From a checkpoint of a small transformer trained on Wikipedia.
Architecture: learned positions, biases, tied embeddings.
Each number is 128 + 32 x the weight over its row's rms, rounded and kept within 0 to 255. Layers, rows and columns count from 0. The size above them is the row's rms in percent of the matrix's.

# layer 6 MLP down (transposed), 2048x512, rms 0.0357, rows 1424-1476, columns 128-191
size [148 107 113  87 115 145 110  28 139  28  33 115 109 121  74  28  43 111  83  39 114  26  98 110  97 123  81  29 130  90  35 121 118 132  45  43  26 106  33 121 110 130  30  95  96  82 151 129  90  97 133 181 103]
[[132 136 152 126 122 110 114 183 174 148 123 115 101 145 131 193 129  71 165 109  81 166 118 121 144 152 141 111 192 180 153  91 145 139 129  61 109 108 156 129 122 110 125 133 156 117 134 208 147 104 142 101 119 132 196 139 167 127 156 124  91 184 111  79]
 [174 135 136 169 100 109 149 146 137 172 104 138 149 157 139 150  84 133 155  91  80 137 111 117 122 158 146 129 139 133 120 131 102 134 212 117 134 179 124 147  91 151 172 155 119 105 125 183 142 145 118  96 146 129  79 102 108 146 172 163 107 182 116 168]
 [ 99 119 160 155 147 138 121 114 162 113 107 141 136 114 120 153 125 100 118  73 122 144 108  98 135 145 194 106 113 125 129 140 146 146 214 108  46 144 109 103  96 177 189 127 162  59 130 146 121 114 121 117  84 158  59  63  65  97 114 106 103 143 121 155]
 [120  90 136 144 152 108 135  73 102 159  97 110 107 151 135 113 122 113 134 123  94  82  91 158  95 164 182 111  59 128  98 141  67 155 120 137 183 120 174 104 102 115 133 181 126 136 139  69 150  94 119 137 121 146 144 116  90 113  53 184 148 141  99  96]
 [168  78  91  97  84 161 210  88 175 159 150 199 137 174 163 149 120 118  80 150  84 165 157 121 169 123  91 126 119 103 114  95 123 169 123 122  76 105 136 142 141 141  97 191  97  99 128  88 124 134 162 166 141 159 121  76 125 125  95 125 134 160 126 110]
 [165 145 184  94 137 132  58 156  90 105 158 135 139 119 165 162 155 119 156  66  56 101 146 130 140 126 157 165 132 144 153 146 148  70  89 135  98 146  72 118 164 126 122 133 118  77 169 166 138 121  87 143 124 152 139 129 148 149 178 123 119 167 122 163]
 [115 155 171 187  94  88  96  91 124 182 112 167 146 121 158 122 151 150 127  83  88  80 111 149 113 121 177 123 159 127 128 139 154 142 145  79 131 139  98 125  83 146 102 147 189 153 123 170 106  96 125 157 122 121 121 138  93 104 158  86  91 145 160 143]
 [110 162 129 113  93 142 131 104 122 131 158  98 158 150 117 106 118 150 133  85 150 130  78 119 153 111 155 112  85 180 175 164 154 157 159 120 125 135 114  94  63 115 132 160 106  62 167 149 153 146 126  83  71 186 106 115 107 132 190 120 119 104 136 125]
 [137 122 112 133 147 146 145 134 154 114 179 152 145 142 137 124 132 124 126 127  80 142 167 120 137  92 101  98 131 134  65 104  56 115 131 109  91 109 140 110 138 118 166 163 193 152  98 126 106 170 117  73 162 151  96 139  82 141 189  77 135 192  91 153]
 [153 175 101 108 158  49 143 164 183 123 122 122 137 136  97 193 109 134 170 123  83 152  98 142 102  99 115 100 150 143  93 121 136 131  98  83 193 132 123 127 124 133 134 132  46  84 148 180 153  93 124 122 152  80 151 139 142 120 115 172 114  95 103 173]
 [154 140 154 133 149 150  94 123  99 149 143  71 132 129 154 149 134 138 181 174  65 140  99 117 143 152 142 138 138 137 157 135 154 182 131 135 145 197 158  74 199 125 116 115 102 147 196 141 127 125 147  51  66 150 132  81  43 141 151 167  92  99 100 139]
 [133 132 101 192 135 116  93 126 159  54 163 123 156 136 146 129 142 134 134 150  85 128  85 132 118 177 117 112 168 192 145 152 113 148 166 165 106 141  99 115  86 101 147 113 126  74 158 166 160  97  70 120 148 159  77  91 110 111 125 145 124 173 142 149]
 [ 92 159  63 125 143  99  80 136  90 143 130 143  97 132 153 122 139 138 145  93 165  97 113 145 145 166 110 159 175  90 164 116 143 104 195  68 176 128 174 116 196 155 120 177  81 140 160 154 153 205 180 136  53 127 175  52 172 138  75 110 117 140 124  92]
 [173 145 110  67 105 109  83 201 127 136 143 113 127 133  98 124 182 205 168 116  78 119  76 162  80 128 130 103 113  85 191 150 137 106 104 165  97 162  73 176 156 110 111  97  69 164 166 142 164 136 126 110  84 159 162 158 131 131 150 114 100 167 165  95]
 [141 118 137 157  99 176  75 110 108  78 122 118 118 134 175  86 151 134 131 114 110 121 121  85 104  57 154  88 166 116  83  82 122 124 215 173 106 164  98 113  98 167 161 151 156 143 119 113 142  92 103  94 159 126 157 113 155 142 145 146 149 120 128 125]
 [155 215  81 111  62 118 117  88 110 134 170  87 124 114  96 189 108  71 137  84 130 142 105 133 135 119 166 105 132 101 180 151 125  87 192 185 129 155 122 153  98 163 108 175  79 149 136 128 174 121 113 147 128 140  88  64 105 119 153 105 128 127 107 116]
 [107 224 107 113 118 125 105 173 138  93 151 134 135 126 113  78 141 126 123 119  93 126 139 137 110 145  79 145 124 163 153 102 102 136 159  90 190 122  63 144 124 122 138 162 153 144 129 125 136 117 109 112 130 115 121 139 133  88 141 107 186 125 115 133]
 [155 145 172 151 128 101 151 146 100 157 147  31 134 103 133 165 134 129  80 137  60 153  93 106  91 107  95  66 119 120  98 170  87 161 110 144 108 152 108 117 163 101  66  86 124 164 199  99  68 124  83 142 128 119 111 153 111  77 128 152  96 165  89 106]
 [153 109 160 117 109 129 119 140 109 119 117 192 130 131 133  94  93 140 113 160 106 180 122  85 103  96 136 126 117 150 164 124 115 115 120 170 172 111 172 129 113 108 164 157  94 186 106 140 146  97 113 118 155 188 181 158 118 126 113 126  82 105 104  96]
 [122 160 132 156 118 121 130  52 140 165  75 106 166 123 120 145 107 141 209 160 182 193 131 131 205 124 149 120 130 137 155 130 104  67 155 113  98  87  61 127 145 123 147 119 138 115 140 127  91 126 130  79 173 124  73  76 129 138 138 141 158 154 142 126]
 [138 136 147 146 172 141 136  86 143 137 138 174 174 199 140 132 165 102 104 113 105 107 118  82 140 110 137 165 173 145  94 158  71 144 172 134 166 199 142 113 148 139 110 170 104 109 138 155 117 110 109  72  90 155  96 105  92 146 150 136 134 120 149 147]
 [132 153 154 112 149 118 151 147 118 144 213  92 137 153 111  47 153 140 138 157 111 121  68 115 183 162 217 139 174 166 100 140 123  84 134 123  88 143 167 121  99 165 121  92 169  61 134  80 174 164 111  96  97 165  89  88 154 149 146 118 119 138 140 130]
 [ 90 160 192  61 169 127  90 137 219 136 129 107 144  87 111  87 116 117 135 115 136 137 125 183 162 106 161 110 119  70  99 139 153 159 114 127 120 177 140 150  98  81 119 132  91 152 107 111 163 118 107 153 160 108 148  74 108 110 116 129 195  57 152 137]
 [169  85 174 110 137  41 131 229 174 158 140 131  99 132 102 100  31 103 148 147  72 127 101 106 201 124 120 130 139 159  89 124 102 121 126 119 134 155 164 116 159 121 188 160  61 100  96 198 144 111  56  79 142 142 142  83  89 100 168 143 138 134 113 114]
 [154 145 153 135 100  35  20 179 146 114 113 168 167 187 136 112 157 101 103 131 148 134 152 144 209 122  98 148 121 135  68 138 119 173 129  92 148 143 123  90 125 157 120 113 134 119 126  55 100 154 137 100 107 150 101 124 158  96 112 136 109 187 111 174]
 [124  83 127 133 155 122 104 124  59 122 166 158 107 179 141 123 168 143 143 147 106 190 138 150 144 139 108 111  59 130 150 140 128 144 137 190 131 229 153 152 158 128  79  93 178 104 144 126 170 175 100 168 181 139 121 169  90  99  75 150 144  91 133 103]
 [115  78 129 154  93 152 124 121 183 150 155  91 178 145 185  97  98  92 140 122 105 152  80 122 102  95 142  77 109 170 148  52 119 100 157 158 110 157 138 135  92 193 168 181  71  86 142 165 163 149 102 128 110 147 193 113  95 190 173 134 182  97 110 124]
 [159 182  61  95 165 115 189 122 136 105 140  98 145 140  68 150 116 103 194 157  40 179 112 192 123 150 124  52 156 176 144 163 122 146 161 111 142 146 145  87 153 124 131 113  89  65 145 164 152 168 124  49 149 100 143  79 119 137 131  75 216 195 107 148]
 [134 113 102 123 114 162 147 215 124 231 143 117  93  60 116  73 104 161 103  89 144 121  87  92 154 136 139 138 117 139 138 133  72 139 191 132 124 126 119  86 119 137 104 130  81 128 146 156 101 103 132 146 154  73 141 166 195  87  86 141 155 128 132 122]
 [112 132   0 104 116 116 143  99 115 123 174 118 113 120 120 142 100 134 104 173 123 108 202 157 130 112 127 124 140 149 151 131 119 117 150 111 101 120 157 121 112 139 154 115 126 136 147  90 116 120 113  91 138 108 133 170 189 138 143 147 124 120 136 110]
 [140 146 163  97 150 111 131 126 135 142  93 126 109 148 125 165 155 136 139 111 146 172  34 123 130 152  90  99 140 134  96 142 107 122 142 148 160 116 145 114 158 100 111 125 163 175 112 144 121 122 134 111 155 161 167  90  70 136 129 152 108 142 113 188]
 [103 126 122 124 131 146  60 115 160 138 128 117 150 118  84 138 188 135 158 118  94 149  98  99 154  68 123 153 105 175 137  88 110 141  99 132 100 175 144 182 146 165 148 120 213 161 159 115 125 174 135 176 118 130 141 149 126 147 114 135 198 164 151 140]
 [125 142 100  83 147 116 144  48 125 138 154 137  89  79 140 104 125 134 127  82 131 120 115 121 117 156 111  85 150 122 131  90 148 149 139 140 108 104 122 135 134  90 177 109 150 133  99 179 130 117 141  66  84 105  88 165  97 143 123 214 116 108 146  77]
 [174 105 148 186 103   6 112 140  89 165 120 129 111 123  78 164  94 129 111 113 107 172 110 127 103  88 191 118 117  98  95 144 133 110 120 121  98 172 146 199 139 108 144 147 128 169  76 126  98  56  91 177 137 103 112 175  83 104 135  97 162 134 116 146]
 [116 102  85  67 105 139 128 129 169 136  73 145 117 123 115 108 135 194 204 125  82  87 116  90 177 126  67  92 105 124 131 120 178  98 120 106 155 125 134 190  99  71 173  77 137 107 172 130 123 135 136 136  96 164 149 145 122 123 115 112  85 152 117 179]
 [ 96 180 108 176 170 131 111 104 188  93 110 101 150 141 136  85 141 138 135 171 127 161 227 115 109 143 123 124  60 145 152 146 131 166 153 157 113 118  89  93  39 141 123 103 145 108 150 100 130  91 124 133 126 132  98 193 150  96 130 141 107 126 158 132]
 [125  82 133 132 115 131 190 107 173  87 175 102 100 107 167 114 126 142 117 155 178 134 126 142  89 127 162 129 170 207  33 134  98 139 176 142  95 104 139 100 141 135  90  65 114 150 156 116  75 111 113 177 143 178 133 146 154 124 212 132 130 157 172 181]
 [161  90  99 101 213 146 117 114 101 142 120 123 135 128 118 133  78 148 164 135 124 135 137 160 151  86 152 113 195 150 110 109 133  89 128 126 154 105 118  86 152  94 145  93  92 151 153 168 110  77 104 120  94  61  73 182 103  79 184 118  46 170  87 142]
 [149 133 123  85 154 135 137 131 125 133 165  96 153 128  98 175 106 159 126  92 119 173 134 132 125 113 152  91  64 141 172 142 112 133 161  96 124 109 133 137 200 131 121 135  94 160 161 161 178  96 137 148 148 207 169  95 120 164 163  81 174 142 115 119]
 [124  65 136 154 176 116 104 101 169 123 121 105 146 145 139 132  98 111 128 128 137  96  84 136 107 103 105 143 149 129 109 131 106 103 145 118 147  97  69 165 144 145 118 161 134 180  92 157 118 129 134 178  90 106 130 190 159 140 155 126  67 162 151 219]
 [183 183 163 154 115 167 137 118  93 163 165 145 165 101 172 155 156 131 117 117 154  56  78 111 148 167 119 133 128 106  86 141 136 122 147 145  86 136 144 166  67 150 131 123 162 100 103 178  90 105 146 108 160 139 139 136  43 107 142  87 104 156 113 159]
 [155 156 146 131 123  75  98 152  91 135 138 169 141 137 155 152 109 137 135 119 179 149 101 105  99 148 109  95 136 148 133 110 133  87  97  84 142 123 115 135 191 148 140 149 128 158 165  91 161  87 118 131  75  92  99  87  89 112 131 135 146 118 169 139]
 [ 81 180  97 118 158 138 149 137 157 115 130 125 122  97  81 135 121  75 149 110 167 100 198 141 108 151 138 150 156 157 155 154 128 171 107 122 198 141  89  95 179 131 157 103 155 128 158 141 120  93 199 110 151 156 150 167 120 128 150 175 183 120 128 153]
 [135 120 150 136 113 148 123 174 131 142 110 113 156  68 132 130 128 146 175 110 141 156 134 113 117 183 164 200 167 166 125 137 100  81 121 134 155 106 136 118 105 114 126 175  94 123 112 160 152 164  84 106 153 134 147  98 109 108 126 187 128  88 122 132]
 [ 73  99 176 115 197 109 137 129 131 143 108  91 140 148 117  95 116 105  81 145 121 121  98  74 128 130 123 117 125  83 142  87 128 135 194 105 220 115 186 186 122 150  89 115  76 177 144 118  86 117 170 107 134 129 149 113 138 118 103 127 160 146 166 135]
 [124 127 152 155 116 126  93 122  66  95 159 134 152 150 140  97  95 108 118 161 156  80 154  95 157  77 184 134  97 112 148  93 122  90  96 181 146 142  53 135  72 116 132 167 124 115 114 149 147  76  70 179 149 162 104 198 112 124 187  99 135  69 143 136]
 [109  81 145  85 146 141 156  99  89 124 145 148 143 144  97 105 165  80 119 127 145 120 141  99 136 130 116  93 107 117 131 171 145 151  39 208 154 127  86 100 164  94 137 136 153  98 100 115 107 114 133 118 168  90  71 145  88 126 142 111 163 102 143 136]
 [149 100 238  93  65 131  19 126 146 149 123 155 137 146  83 124 116 165 127 154 150 192 196 170 164  99 105 168 189 106  76  99 120  67 163 140 123 118 143 119 132 132 187 118 138 115 153  93 150  65  70  99  90 151 124 111 170 153 107 148  92  84 136  99]
 [143 149 175 107 151 131 115 136 151 149 211 119 145 155  68 125 100 135 148 103 113  92 125 159 132  77 186 138 118 117 137 107 156  66 105  94  81 150 147 137  90  92 138  87  84 139 198 121 167 147 157 150 137 150 111 102 132  85 169  96 160 153 157 137]
 [118 112 161 129 100 147 139 174 173 148 126 122 160 108 148 165 125  65 163 158 115  98 142 145 110  87 177 132 107 145 129 144  67 167 169 181  80 137  99 118 120 162  96 171 101  81 125  87 178 166 132  95  90 164 133 200 141 144 100  81 127 138 145 137]
 [ 96 183 138  89  76 167 128 103 193 150 139 187 142 123 122  89 178 147 139 130 135 123 147 145  81 168 116 132  53 128 113  71 188 151  81  81 128 126 110 154 110  86 103 124 159 149 158 110 160 179 166 159 115 149 167 126 109 139 107  96 224 165 121  91]
 [196 148 161 146 113 137 150 118 164 167  95 142 123 179 124 125 162  94 179  64 113 130 120 147 122 184 140 151 120  90 137  76 204 129 111 105 120 126 117  96 129 176 124  85 129 125 121 134  54  71 140 117 164 122 135 101 105 103 127 136 154 109 151 210]
 [128 157 193 135  76 109 159 102 114 124 142 184  86 129 132 160 161  64 156 153 129 190 140 105  98 119  69 115 143 108  95 118 115 121 158 111 139 167 108 130 149  99 147 133 141 134 108 130 154 141 128 184  62 136 174 122 119 109  85 130 146  87  87 102]]
# layer 6 MLP up, 2048x512, rms 0.044, rows 1425-1476, columns 128-191
size [101 109 100 117 105 110  71 105  70  68 133 118 107 112  68  74 105 102  78 110  67 116  93 108 139  91  70 134  95  69 100 111 111  74  79  68  94  71 124 100 136  74 130 112 105  89 134  84 105  99 106 120]
[[142 116 142 143 209  85 120 143 100 159 122 120  97  95 123 178  97 132  87 120  72 150 105 158 103  86  65 152 161  90 162 109 120 132 150 144 145 107 115  80 113  77 156 145 157 135 128 110 143 167  67  67 116 164  61 114  93 145 164 166  78 114 128 160]
 [127  86  88  76  96 181 121 161 104 141 145 111 132 122 102  93 140 120 104 125  70 121 140 121  49 149 127 138  89 115 171 103 142 122 121  96 142 152  84  58 127 159 100 104 159 104 154 115 144 112 144 127 172 134 107  77  92  85 145 131 154 153 115 119]
 [184  76 101  93  73 146 153 131 166 136 136 120 126 164 123 100 100 136  40  85 164 152 154 172 171  87  66 139  65 113  74 133 124 115 126 101 104  83  98 175 119 175 135  83 132 116  71  92  95 102  53 176 158 106  97 132  97 150 108  70 130 186 100 109]
 [131  61  49 135 104 137 209 136 129  94 135 101 108 124 144 153 147 161 172 103  82 127 146 166 204  54  97 134  95 139 147 110 109 153 167 140 121 129  78 141 148 128 139  75 121 144 154 101 104 127 104 125 105  98  89 146  86 147 111 124  90 133 177 162]
 [143 177 148 147 138  99  89 218 105 155 109 125 109 118 103 141  80 145 197  64 126 107  89 165  78 100 127 147 188 129 108 134 119  91 144 110  82 101  95 116 135 115 200 127 131  75 159 153 165  88  76 124  73 156 115 120 109  94 142 158 149  88 102 147]
 [ 68 187  94 164 166 166 108 128 119 153 120 127 120 123 104 132 112 136 120 162 167 100 130  77  87  88  87 145 118 141 135 108 116 159 200 166 106 103 186 101 124 149 158 148 151 181  48 185 113 106 146  56 168  84 188 134 114 204 159 155 127 140 132 112]
 [173 135  95 154 198 129 106 156 130 136 117 102  91  66 111 137  85 181 155 119  90 122  87  91 219  83 104 105 145  95 123 118 159 118 123 155  63 114 142 132 255 130 160 145 103 115 130 133 112 109 104  69  70 151 108  87  86 118 147 180 114 133 161 106]
 [176 149 102 191 160 173 179 136  95 145 103 104 102 132 196 107  85 128 137 122 146  71  61  90 145  82 140 122  87 118 138  62 121  76 179 135 116 124  88 111 139 135  93 136 125 157  95 156  90  97  83  61 124 160  63  97 156 127  42 151 109 146 135 103]
 [148 151 132 126 175 151 111 166 107 125 101  85  74  98 131 130  98 167 117 102  94  96  62 140 160 107 100  85 124  91 112  89 134 134 163 130 121  78 143 101 171 156 161 107  40 126 176  86  70  81 106  93  92 145  76  91  81 118 131 134 114 122 135 111]
 [166 111 123  92 134 188  45 109  76 117  63  69  80 101 128 134 108 167 126  61 135  56  58 117 140  85  89 156 154 107 166 122 184 145 179 157 118 122 118 103 179 154 151 110  74 128 163 135 149 139 114  73 114 158 134 137  90 138 152 172 127 142 148  94]
 [132 167 132 108 102  93 133 140  77 106 110 147 138 140  86 140 158  99 128  83 151 121 126  92  95 154 110 240 102 128 144 126 109 139 129 157 129 139 134 213 142  95 103 100 125  91  66 144 160 180 121  86 214 101 146 150  34  48 196 195 138 114 126 129]
 [ 93 120  85 107 123 147 131 160 107 134 128 103 108 117 160 174 128 139 173 150 160 135 102 175  85  75 173 157 158 182 139 108 114  90 184 121 150 105 154 151 163 142 106 133 121 160 177 204 170 168 124 142  72  98 158  52 170 114  45 140 132 119 123 108]
 [162 120 202 106 130 152 191 151 135  92  93  87 110 112 116 119 153 144 160 127  70 106 118 122 174 159 187  76 123 163  78 133 128 113 177 120 139 109 143 114 156 143  91  77 105 225  93 115 153  91 112 114 155 174 125  77 180 140 144 104 197 140 168 101]
 [151 138  64 122 104 127 141 123 149  82 108 147 155 129 133 108 161 109 160 122 168 129  96 176  69 157 105 144 105 133 149 170 144 123 138 134 108 146 155 111 152 142  83 148 104 151 117  90  98 168 166  81 170 163 152 182  59 137 174 103 173 126 132  95]
 [194 111 122 173 141 126  59 154  88 134  51 106 105  98 123 100 124 155 125  50 114 109  60 101 141 121  76 101 132  82 110  71 122 152 180 168  91  90 141 124 145 139 152 133  60 106 133 141 115  94  63 129  77 125  90  88  76 137 168 183 128 149 138 107]
 [156 153 114 106 223 121  93 193 114 114  82 102  85 103 144 126  86 149 138  80 100 137  74 142 139  97 110 117 136 130 132 118 131  87 129 174  97 142 106  56 168 147 134  97  83 123 145 147 125 105  72 125  86 136  79 119  77 129 128 122 111 123 107 104]
 [168 142  87 114 112 192 143 149  93 127  70  93  67 115 147 159 109 117 173 130 172  79  62 133 104 184 112 120 114  81 160 157 121 106 113 140  29 114  93 129 131 129 145 104  65  73 121 160 121 145 162  75 146  53 131 162  81 175 137 123 107  81 133 101]
 [149 164 119 131 121 175 151 152 115 108 117  61 104 128 126 115 121 141 223 132 107 132 104 108 132 136 200 108  73 116 175 133 110 130 122 137  94 116 133 147 146 138 132  96  86 101 123  81  94 145 163 133 138  35 230  86 115 109 104 115 123 137 159 105]
 [188 164 131 131 152 129 108 167 107 121  83 118 122  91 123 115  75 196 126  96 143 127  79 119 165 112 105 100 171 115 166 126 148 170 180 185  92  88 168  95 182 205 191  97  99 113 111 155 149 110  89  68  93 156  80 116 110 105 153 183 115 144 110 115]
 [116 159 111 139 179  99  97 165  99 113 104 123  81  97 140 158  70 172 159 115 136  78  98 115 167 100  68 130 173 128 109  95 122 127 121 157 119  95 160 169 170 125 169 105 117 136 121 100 148  78  93 115  78 176  85  83 171  49 122 208 100 136 173  64]
 [146 106 128 123 165 175  66 154 100 115  91  86  87  93 106 161 113 156 129  99  96  88 121 109 163 104 105 108 131 101 176  89 171 152 169 133 120 140 133 146 205 166 177 106  69  90 146 132  67 117  60 111  86 139  77 129  40 130 122 165 114 205 100 119]
 [157  83  77 163 161 135 118 102 112 127 170 137 151 149 179 103 150 110  91 130 143 127  88 103  89 129 110 138 145  89 143 141 117 117 101  88 165 128 145  49 154  90 132 115 112  81 103 135 118  72 133 133 126  83 134 180  93 151 138 120 102  91 133 122]
 [213 176 156  85 120 165  72 178  85 167 128  79 101 120  78 156 125 151 168  93  84 131 139 162 133 147 101 170  95 115 184 111 110 114 152 139 101 116 176 133 165 219 183 109  43  77 182 161 103 111 135 101  48 148 120 104  93 135 172 129  96 192 138 127]
 [118 151 154  80 151 186 183 109 132 110 118 122  91 118  91 129 100 147 125 125 108 135 119  95 113  95  73  89  82 140 225 124 126  82 112 128 175 123  53  80  92 168  74  85 134 143 152 185 106 165 103  63 123 141 227  89  32 118  95 117 113 128  97  92]
 [152 124  83 111 140 113 117 146 109  92  84 115 122 116  95 201 105 145 120 137 153 144 163 150 144 150 136 143 132 104 113 112 145 155 144 158 128 102 184 162 131 180 112 164 114 124  90 155 164 111 120 154  92 136 133 130  71  57 137  95 131 199 116 142]
 [170 172 128 118 145  77 152 127 115 160 130  94 167 146 138  86 123 121  32 131 143 176 152 106 121 151 172 130 177 106 184 176 110 177 145 131  91 100  75 107 134 135 119 140 131 181 147 125 117  73 142 118  77 144 113 164 100  80 144 124 139 117  94 145]
 [136 130 139  94 199 134 106 160 101  98  26  94 107  85 128 156 103 195 135  76  77 138 121 115 165 118 119  91 169 133 131 115 158 129 133 127  82  89 119  78 224 203 194  88  66 106 158 116 126 142 113 108  75 149 128  79 121  83 144 167  80 139 153 125]
 [124  69  85 108 106 114 113 146  83 116 127 137 115 119 148 124 163 128  56 110  58  72 195  92  90 136 165 143 114 128 164 128 138 133  74 113 131 128 196  94 171 159 115 150 128  37 192  83  48 139 209 138 191 118 135  87 175 147 209 126 161 156 143 107]
 [152 138  64  97  97  87 160 137  98  82  92 111 141 136 102  78 130  95 146 117 149 136 129 201 111 213  55 118 128 117 130 105 155 128  78 140 100  89 188 158 131 146 116 139  98 101 119  83 115 131  82 178 122 146 162 151 134 115 147 148  72 192 112 101]
 [172  99 148 126 171 142 142 156 103 131  81  68  98  83 130 133  71 216 123  85 103 109  73 150 149 122 134 109 136 126 136 108 151 130 191 137  76  55 126 167 139 179 171 160  84  90 126 112  92  92 115 110  97 118  91 111 118 131 130 129 111 149 113  93]
 [122 141 143 129 168 151  95 142  94 139 115  93 119 104 171 134 114 142 157 107 104  93 125 151  97 112 162 119 131 112 125 132 139 167 132 146 144  88 126 111 144 100 127 136 122 112 111 148 123 122 144  89  33 174 111 114  96 115 138 112 106 123 122  77]
 [111  95 154 102 130 139 114 112 130 100 145 121 129 130 130 181 163 162 109  91 142 133 164 119 113  90 125 133  95 101 146 139 149  95 149  96 103 106 216 179 123  98 147 119  81  58  81  93  93 109 185 136 189  74 115 126 139 225 166 110 112 120 161 120]
 [157  87  52 123 171 169  96 167  83  90 106  96  91 110 136 181 111 120 120  81 114  96 138 146 123 139  72 114 159 141 131 136 199 185 126 149  96 105 126 108 133 139 129 156 131 100 110 107  89 104 146 115  96 173 107 189 159 204 135 173  63 140 124 108]
 [169 109  77 101 172 158 134 164  60 145  72  86 111 100 124 151 128 129 137  68 103 134 112 140 144  81 105 170 144  90 134 106 171 140 120 149  94  98 141 109 195 133 153 129  84 103 136 155  81  76 120 122  85 136 106  66  67 118 118 152  86 132 115 125]
 [172 109 147 123 166 190 113 163  91  96 105 102  97  92 149 138  86 178 109  76  74 108  70 110 152 125  91  93 115  68 144 112 167 127 160 154  59  78 126 131 153 159 188 136  60 113 120 137  98  88 100 125 129 123  74  50  79 171 136 149 126 136 139 107]
 [208 148 140 137 175 167 120 174 103 112  66 123 112  72 135 122  86 148 131 102 115 136  51 164 162 103  93 127 154 107 143  90 190 142 157 136  69 132 140 119 142 167 200 127  75  92 156 103 118 123 127  97  72 124 134  65  89 126 140 173  95 158  75 105]
 [142 139 151 162 145 168 134 123 130 132 136  67 137 112  93 127 101 163 121 114 151  83 129  85 115 122 123 140 157  83 148 156 145 175 187 149 152 114 161 122 128 154 143  96  48 111  71 163  79  90  97  76 116 121  35 142  51  95 143 149  78 125 137 122]
 [171  87 158 152 219 116 116 212 126 114 115 107 105  69 125 161  50 163 149  63  95 139 111 139 145 120 136 107 199 103 147  98 195 198 134 162 111 118 115 135 151 132 192 109 117 150 114 120  49 134 110  99  98 142  84 135  74 145 151 197 134 135 134  96]
 [145 155 122  79 114 101 123 129 106 101 122 151 109 150 113 131 102  90 109 107  91 172 183 127 138 155 133 195 125 140 170 137 112 115 120 141 182 152 115 218 185  97  76 142 129 168  95 161  88  92 139  81 123 110 145 132  76  71 137 126 141 134  68 137]
 [143 134 145 124 112 184 177 136  84  78  89  94 107  97 131 137 108 126  82  94  90 140 129  98 172 172 152  77 122  65  81 148 128 150  82 128 127 120 141 116 153 123 141 146 124 156 120 179 129  85 172 127 121  35 103 116 137  96 125 124 101 146 117 148]
 [ 99 137  83 146 123 125 161 158 140 118 130 132 134 120  87 109 157 136 103 121 215 107 136 125 153 147 108 115 144 108 122 120 110 161 165 147 151 115 132 186 125  93 147 153  91 168 153  74 133  92 115 154  41 143  71 114 136 149 126 143 130 140 113 106]
 [204  87 121 128 181 155 116 168 124 129  94 109  97 106 120 129  82 200 131  68 127 113  69 130 137 144  90  99 156 113 123 104 141 145 183 171 138  80  97  80 175 162 162 104  76  85 157 165 130  75 122  99  76 193  93  35  83 173 127 120 119 155 124  88]
 [174  68 157 137 159 142 114 120 102 112 117  54 124 110 125 181  93 158 107  97 135 128 176  90 122 212 130 163 122 119 148 137 114 119 114 102  91 117 127 113 116 135 115 114 144 115 138 122 119 121 169 213 149 144 115 134 100  46 120 106 145 168 126 105]
 [123  71 139  91 110  85 106 138 118 106  99 125 109 127 165  92  98 138  94 106  96 154 116 176 113 116 146  79 149 142 112 168 148  84 118 163 154 105 130 135 122 102  90 152 176 155 124 112 119 110 105 161 108 133 130 118 159  97 140 146  77 151 164 149]
 [ 99  99 107 116 141 163 100 136 138  85 140 143 109 155 179 135  92 159 118 126 137 156 203 104 178  78 160 123 127 160 110  75 129 141 130 111  96 125 178 140 118 132 107 100 154  98 126  76 128 151 138 125 104 134 181  85 165  83  78 188 154 103  94 135]
 [157 129 123 145 168 110 155 154 105  98  88 104 117  81 174 173  91 134 134 109  78  87 144 136  89  85 142 116 165 127 127  46 148  61 197 158 101 108 145 110 121 191 140  72 110 117 117 130  86  78  99 129  61  82 128 152  66 146 144 151 112 131  80 145]
 [160 144 108 121 103 152 201 150  94  92 136 137 144 123 142  81 145 155 125 119 118 124 169 111 131 180  97 164  96  79 137 143 157 156 110 129 104 117 210 142 125 132  89 107 106  89  95  79 119 122 113 112 127  96 124 112 114 136 135 145 114 126 151 124]
 [108 152  96 123 154 132  99  98 142 111 140 134 148 131 162 148  71  73  67 150 173 157 112 123 118 148 105 104 103 166  97 162 143 125 134 106  96 129 165 113 108  98 115  46 106 122  61 129 144 111 102 115 127 158 101  79 142  52 140 155 113 105 127 100]
 [149 145 172 180 115 160  84 142 116 161 126 136 116 116 194  55  86 161 119 103 109 138 212 174 113  62 169  84 104 139 132  41 127  81 127  81 122  98  73 130 155 128 105 133 115 165 117 132 102 129  93 124 140 167 151 166 166  67 140 173 128 127 125 108]
 [169  76 147 101  90 179 159 142  84 123  80  90  73 102 149 181 116 162 182 115 101 124  49 113 132 116 116 117 154  76  90 146 124 166 153 122  98 111  97 192 190 197 103 147 115 161 107 166 108  73 111 136  94  99  67  78 113 149 129 182 118 105 173 110]
 [138  92 112 104 174 120 150 129 142 121  90  90 114 116 188 144  74 144 110 107  73 136  65  86 213 128  81 151 120 109 155 142 120 169 150 194 148  89 138 157 109 199 203 146 108 168  50  86  61 116 138  66 111  90 144 117 125 158 113 126 146 120 115  77]
 [115 188 115 140 151 119 151  93 101 122 158 114 105 121  77  75 107 142 136 148 165 177 194 132  99 120 140  92 164 148 125  88 148  68 136 129 110 135 148 157 133 161 139 149 125  87  65 155  85  94 110 129  77 131 188 144  98  91 135 148 165 168 103  83]]